Weights of a small GPT-style language model, trained from scratch on English Wikipedia: MLP 768 quick GELU.
Each number is 500 + 25 x the weight over its row's rms, rounded and kept within 0 to 999. Layers, rows and columns count from 0. Numbers have three digits each. The size before them is the row's rms in percent of the matrix's.

# v: layer 4 attention value, 96x96, rms 0.2, rows 74-95, columns 0-95
# o: layer 4 attention output (transposed), 96x96, rms 0.254, rows 74-95, columns 0-95
# up: layer 4 MLP up, 768x96, rms 0.286, rows 0-9, columns 0-95
# down: layer 4 MLP down (transposed), 768x96, rms 0.283, rows 0-9, columns 0-95
v74 100:490509512474481508536511488516504488474476488524504497503530520495507461456509550490490542504449478538527492511562520481542522493471526504489475513522469493486512488472488486510498548475511520508462512490488463466501540500487501515505532529463510448467481477511505507454543526484502563513
o74 093:512485510441519536537458475512508506522466530509535498505493508500521467469525512507483504509436513493468528485538479496512495550497517493529432500480464504470502502481476482489548482495506523530458504489524523492511515458496522516504473518566466472505513505478485452481490480515516513504
v75 080:485482495492501487474499487527484498530484517489547476439513512480487495470550509466501466502484542493509502473481533510503493524497491510494475464537488507505482515461493498532449494498492505432482485493535491464500480529469532544483529476555498448492526509516498539529524521478503482547
o75 081:488494496498455508496476492497515518524542515483478508454475496523494495464540514497492504483512485497532462454542518551503501531508537445501506494504468519509523468465479494524487538484487489491509458503549510435489475492468498555513513503476518464483518521449483489527503520491534503532
v76 088:483501522534477493543512508474468523497482468521484484479516488515516549456526495525493525478463520496497515502519481469504520504487479537502498484478443525455487472523488511545475523525496456466431556473533475480506512539472501523470493509524515542478489508518483477496500523499529528505
o76 090:482513487517454522475491512529502504501458495487483508528509532523457535500485522524480464474493492503499465478489515490519498532497519523494481501519448521442496476541554498549521505520468467509479534501529493486515545473467539516521452515497498517514495530501532459453457526489514484500
v77 090:492504495473500461483532490513495486510500455539546512456459493512479502503539523525486480532556471487498483506498511515497504487521536497488475475518520507487510449524497436523502512482546534500469523533462507487488487513494536526501479533497513451518476505512505517449484474547544521521
o77 087:515478504488485514521523489495500498506464485495495549429486485512503491483496522452508506532472505465513495534461544512501469462550498515495457484513502554502509500536506476496544502445505502505496503523493533500530507496439507517474452501504541511495470511521474532507499504511554526523
v78 086:506511462522513519495529497527445476457505492493461467494515534520518523512529544527422480490518554517485486511529481521503492466487531479512509482480513506468505474479474486536483516521514522529540497510488492530492492559527527566514508509510506471530482493517478480479492466505515510487
o78 082:523490513503561533493490477522444492445498524499503509453473528521496495472466528514474488503492525493471449526487540525553456489528544479519497516484460507520497492486456487486499523499512513528497465535480497478474514510520506527461508472484521519514472480525471492505498489534451479507
v79 087:506465486495505479496542471523468504537525512514501474491537490443469489510513512520538496498459519501464493474496519434481547532486481497541499496442482486486525482529505499490480523491457482494541507500505465497499498448516499519492498542482511498507503476537507521564498508473490549518
o79 089:508492501467486512489519485472511522508543525533483542509505517535503506524513473515507485490470560512526475489524493515503527504512517542513523503469412508483492502549481524483526517486495509486548489545508511466472478471519477484489497541506507483466510529490505522523478519441461533478
v80 106:473490482504519510491500527509496482514460509510519501522500496563478488483514485491500457523513450477544492496496477547517497526480511563509518509485570524504530511510468496498486479488554515456510498517485533550453501492512510465514451530516535520523491522487488504551494484516495499531
o80 094:475491512521494506473565498507515478478518496550521509510480467508512488486481462471446505528535486502510538456482437522522481506509507505493527506480539570502513511508479513497462524493519513467486502547469470539484483486530489476510450491491518489490475513505509510533494528481554492492
v81 072:487485489501522513458470475582544487509517473501512503494489463525475474503522465489510483486482552499505543551534528465512490500511507511507502517534502485502501526516524500515506446529501486507523498479516447565454500514517468532518471500490496512512503531546503465502511472518473493514
o81 076:478516502452505484497487518477484490536529475496516530521470530495492508469521462501528495460511523522506532522542502485511466482456490539495509528440477513473486507521487492518521494448520507499520501477500451477462490541489531502490490445467567500527446497500487506531503486483499521522
v82 089:516500537507522496488474505496484502519490510545472473478548493487477458488490543464497531475501452501472462464529542492505496511505509512475519490481423542459519483497527508506493498467474544481496469479521495503511507477465487516525499462465533504504479482552484512537531515519498463488
o82 088:523514505476521522483475497494478504514524532497484494530475491545519518501541507539479546545489495540479462491507468467484506478497487539470503501464479507510553458518483502517517501460491496484453488480547516496519496492473515493519528519502491494465505467495475403506546522504502487494
v83 086:512519491499511485507456522502516475468507484456493509493506506506565505476501463485461513507492484472504506499460520520464517494486558515544492472498488485521461496535510534449495507484479504525470502512463530528485529479535485478484505478507492480479470495544449524515485465482456511437
o83 084:506502508530533473480502497499519473515508509510504507510506542478536517491539478466513511494417486497487464500478504447518513537470506475512510516488564483489476499488516543533479489482501427530513493513473514513508516480549482497448497470500508541500491479528507521512487460500499474462
v84 106:503500475458439467520471515521484493483456474478470475486503555550489485477479475494481491488516494489464487499487448493548501485506487514471498503477497479511506501483562548499514480514514473490510522486507464474499456499483447524495514521512511490531523498524542510474469525489546487540
o84 095:519483492463479496506473522484485497482530490490461510469514481536465500496446478502524481505498542468455518501523491515527496433495460451466473504473491480436505490497520543509504528562523501494475512496486491490493524482484489513504488511499469464526469514537516499536491512486535467463
v85 092:500506459505510520507513509556514523488459447490472492497472507530488515512456488513531464506520483488525527484518502522492514451480498475528463513496508508527459528518502492508519537504482471499489493487536499487461569509527509526520546478512490537526509547499470465514465481470487514553
o85 090:436537491502539465506470496531490531497495478485510468483549519531530502520478502512496491500538511527511500489498442514492517469491524490489472483460505530511486510527506537467519470501543456485477494532515494483476543480502498545470466513491549534559527504483527507489503497507504536517
v86 098:526486552525474469507492489533507489523518498490509493502507541485481550484530519495448560534512529527487481481503479496515533497502438483462541479498516510534510519496548500513440498484491494512481524502485520497512517486475481497522539550482538480529508456518533504476508506508492502452
o86 088:566460515483492550518493507493519517478530529516534513489496536482463497463455520533512525497451495441489506491514489536539527519500464505504505501505496547500477538506532538545502507487515503542474518458523521477509493501466520491525524526500526524481488513482486498523522508495464520461
v87 102:547509512530470509516499519531490467516518474538522494497465514470501431492510527476505509498487521446488509464520503509520509492509499484524514475498505497504532507528511479477497476468569468515511479535405507455527463496514497493525488527538500475519510487520486516503525490523481509522
o87 093:504499485506467520512526454476500487492512464502492540504477491512518497488506528485565540480503512441505518480524524535492531501507493536545521509491500520530506472502494495473480454516550499509500503483436534464486483518467478513476489510525507487441463522471502484555506471515512508470
v88 093:523506494499545503505494500500517502465508524543539492507513524484520491495486520495510465540492511485516510460518509516484525501517501477474519459498469462508493504556500512508523428516462490476482523494534444517494530517508496472496523484509519509529531472478432442447530524477497504520
o88 090:483487529488528491484476529491506477518506504502501489487475539517537500522529537537514486437482487505505511471536524519449496530521539488448513457496521500514538461530518561467508503523516501519483537502465488519518533552519520487525490489506540492527521482473526485490475512464521492472
v89 084:539464546475489469504461528476497477511478451506500477460481483517503511526499520532497525472498492485504532462479485457496484488522482492470508517451529512540516508458503506472492454457486478475477522575516457496518495485478481497484475500461483502527542485500509497502513502496509552482
o89 081:507511503453457517504486519480494522500488543507509538450519480462501542484513517512516534493494491455497525480482517479492524486473473500526547509453500464472497484513537500521480516511520502484491481527535453539517516530517467468518453506504460520494521527532484499502497509508500532423
v90 102:519474490490480532508462529519519542489471506503512521499486468474505535515497461459474520495506509446484502507453424486516517506502508473534514491478453450520495529480494503507546497521499473531516516498488496498524452527459520492504519475517444518482492461519523508543517496514459495495
o90 099:500507523515508491507485538529531492516486496483464514542501491487511549535524476460491495498524505487473533445518457510503510482475474497571515503548494456537518527520543474510508518531533539548528513490516480445514467507509502522512502487469476510510503495515495493511473473489461464480
v91 095:513504515466521495520537476491538467436536490476506499474469514464518511478478503485476506571455544494484466493501529477500516491479489445526505499522496496503509489512463465491502521459506458447474483496495486457473494484507491564511495483490505541503533482527515483514510523496481499487
o91 091:484519493476503520518509483471489491496519485489476515546497569523502472486474475523494491523481528482541483498525522567498545511455529457539512494537496458492523467562501480498501495475518501481495447496525568511517509523503496508495498507510538512485502465506506530471467501507517516478
v92 088:510481534497516526499500539528538516531522506454516498517478523521491520516493492491471517480501456447469510502498499493479489479507499470505531513551515498513489486538452497541522504535491489494513528488554492485456520515536457438470515466494469495535502495484515517495472465477447483470
o92 084:506474492518479484468491520526453514507501486480558502517508496466492527471505501477479518472516497508506519536499506495429535497503485470516513504503531550509494519539513533495485484510516488476553549481538510486491525500528448533511510500522514471535444490542519536477505502484460526475
v93 097:494492540477482510463504557506502479536445506509500502506512483486489535487497492535477461504472502483478488497463453515489489477495491518537479524525540526546496513502497472493507505519525502555565524518464492522474531527467530500524518510533519516500500532454485476502437519500502495471
o93 094:486527509541468483477485510489512503537487525515495488507508461488503515480471517484472461497544508438487476503498423516531543501504494517516497513536449547521480519511466494462503519509509466514488473507451491521514510504509500479461490475500482498512469488495512519496495561550513534468
v94 100:519504540532493494532522498530490503507508487477495496504475468454526567526512476512507531504490474540485468484502490441514501501472497460534487509522530488508496501521498505519526491514532504502539482474486500487483515576527537540507523478497473486493528482523529477531519517497450483438
o94 089:488496520513526498475523480531536516515521503538480490521509495453497518471488510523488469521496476446469511520495506505486523487462478494536491503513469470522522521528484493496501473463518522495546508499517503444495548511510442541454508478494570496460509503523540516520477529499465526520
v95 086:465512468536504533494503459498525535479503492476475507483551536474515480480498513516472451500509549486485477510476565520477477491462491511477515504510486515535515497521499479540500482517490524494492483434524513496471494506510512514474527503495512530544529531503473479483546492429515495516
o95 083:492485541508541482501510454505498545495514503489489489479509549556527526480487500534475424448495497526503440497530532520492506511476497497472510492509530541512487470490495441487505503549504492497463446480521502488494500504500530521489486477525512498493528488502493533487528515460524517504
up0 084:504491556502529523486484499500492494540479468513464516532507480495539491523508483457497489517483498488539509485459512480493532505493512462520440509476509452489555513521509451471490483447501470495537493475528498507486473489473473480558538469499524472547512531506506513481520524500489490480
down0 088:514476526497473477519527515450457531532492542523513497471468508475542530490469489500498484466538548515531484480466460516495504512474495473490477483478509520467452469577484456526497503526507516500517497513475522512500489505498486490517515522496487510506537493438490488506550472484494487518
up1 104:474555465495534457494527514454484477520502469502492470473475518519465498480528493506463504492536490506464485524511528528505479484477497489494500514530547520528495501548465478499493525480479524455538494471522501501495517547527492539545507505468513538529487483526452481464499518505489518461
down1 109:497483483517502482502539486496502514516540484505453470526518506522479471527508512499508508497451485522491512523482552497530519465531488471472520498464511495472510470477520442521506514534503462512489489526532498487504437461451526525502515518533517499468568488480493463474490485466506516471
up2 090:473508501526474468500537530495509518514487447524472485579521515510472470435509510501488529462468539522544504500506509522485442500475505494537514507506464513451514463506468522488491494507486535495486495458469515489484501519503478506493510509529502502482482520504503492526462455510527466474
down2 100:474495450522466467530538467493492502477491512488469480527504506515503450513538510532549486507501500463499500493481509509499512482507496504530461474475476481486512484498490512460490477553487514524470519454522531567495496538508524529538501489465507507535492510489463519512511473527565531483
up3 088:535512457493505518502489476517497525528481496488498481515492469480524490487481529513459468504471493538494473515487498496517483504563485533526503477481497498526510511499498488454546500517520516526569538502542489543484468474496478537485543487468438534517538545483485512457502491493510511487
down3 088:466534530469510521502513481475514503481495524506487485490476485516487500496488468542483537502563521479530486483505516483527502490472457512528439486516492518503517479590509495484474485473498483516496473521486517495512561501526484517516518534538512484501505474504503465458530482492473453529
up4 089:529492503492502522485446485495480504509509491469472479512479517525544497501479520532572488486508511507508501545492480492494453450517477539524524542489514505525510532473481460501482473562532509491481502485504510523457468525495485468526488499508468483490515460495551490531537488478500490458
down4 111:488466482490482507503498516563554510512506481493477490500506532528477557480505546520498479523504462524495565525500510505495471503506487459509455522533504518517495526521479514492469503504531485515492501428491500474492526496505514542488503465497480550482482496559515504521491550518486484482
up5 105:488534498555461534478495477463492478511501516503509478493511531510471498514512538444508470513534434514489463500489510509482484480501528509507572486435483503526479463447536498518504475502535523482522483469501504494509501478494464464530494492479520501515510479472486506493464484499517531519
down5 093:530475462491490521511500510493489518474487465494466478489523508521495494512472512479498477509557520453471536498551536468533506449517515500519496485533536520485522478470480493525479474512510565502462520527497544534514492510450463547544528505525474504516506498477465501517522495510503494507
up6 101:488473475527521501482533470530506518505482448509536477553502505530474483493526502554473526497510492467543509524509529477491506487511508470448503503479489493497484493518537507481485452553434503455495478478490483519511505524518473535498513541518524490529497493503558490530489541513482495497
down6 104:531504499510481495502445481457504496495504483508495483501458490493541482492464530496486525475487524497523527456513460497487416530503487538457541492483490521485522483576495511526520503495523511537497480498492563509508493493521512467459517501533523514455508512516500504486496516486505514535
up7 103:520464507446517502484471514490500481485493460494558475506485485490466472488459538475500471509459493498525489568510488487488508502464497480489506492562497505505511508470457470459479504523513554501512475532545501504469493493500552481504516461553470505491526481485481498504501519507493521473
down7 106:478461493489459500492493481471501507480491530515526503506471482470488466482497490494486524496491518476518511460458509486500494532492516489572469462459494509487483501509461478462536515460522465482512477539489494476466488534469532469454488529505497500485533483479528479531499488539467534557
up8 092:485502520519530460478542527483519544526517505515540510489512457520513542530476443514469496503538491499461499532461488502516447495537531494510467530527496485534527464496513497482458485508505558509510507481500491493491498450514498524499483452493468497523469506499491500448514500527516521476
down8 084:531472502486487495528512453494476484497509523466535490496542527456468479514507511510512538489468489485472490508521551545507535508496522487533528509527494485507499519528487513514471484489563456462502499547522540501511512500495500489475510515499464482459537515458506464494518510460448538502
up9 101:536515478491519514456494498508464503497479474497539491546487526522492510467528525511487480517506507516519533493485471536489492468535532547494490492506528477488538453459508481543492453495518490480481524469461460478499507530480544512517476452525509526502551467484526495500545483526504492526
down9 110:498586487466506542473461495470536460489493509531441518524529528520468501445476487555523477502478436537472501491501469493488487495518502496498473464487524485529491513471481485510496509525503534493497442527498484517495503506514469508504508495513490489503503488524497507483503547523505476511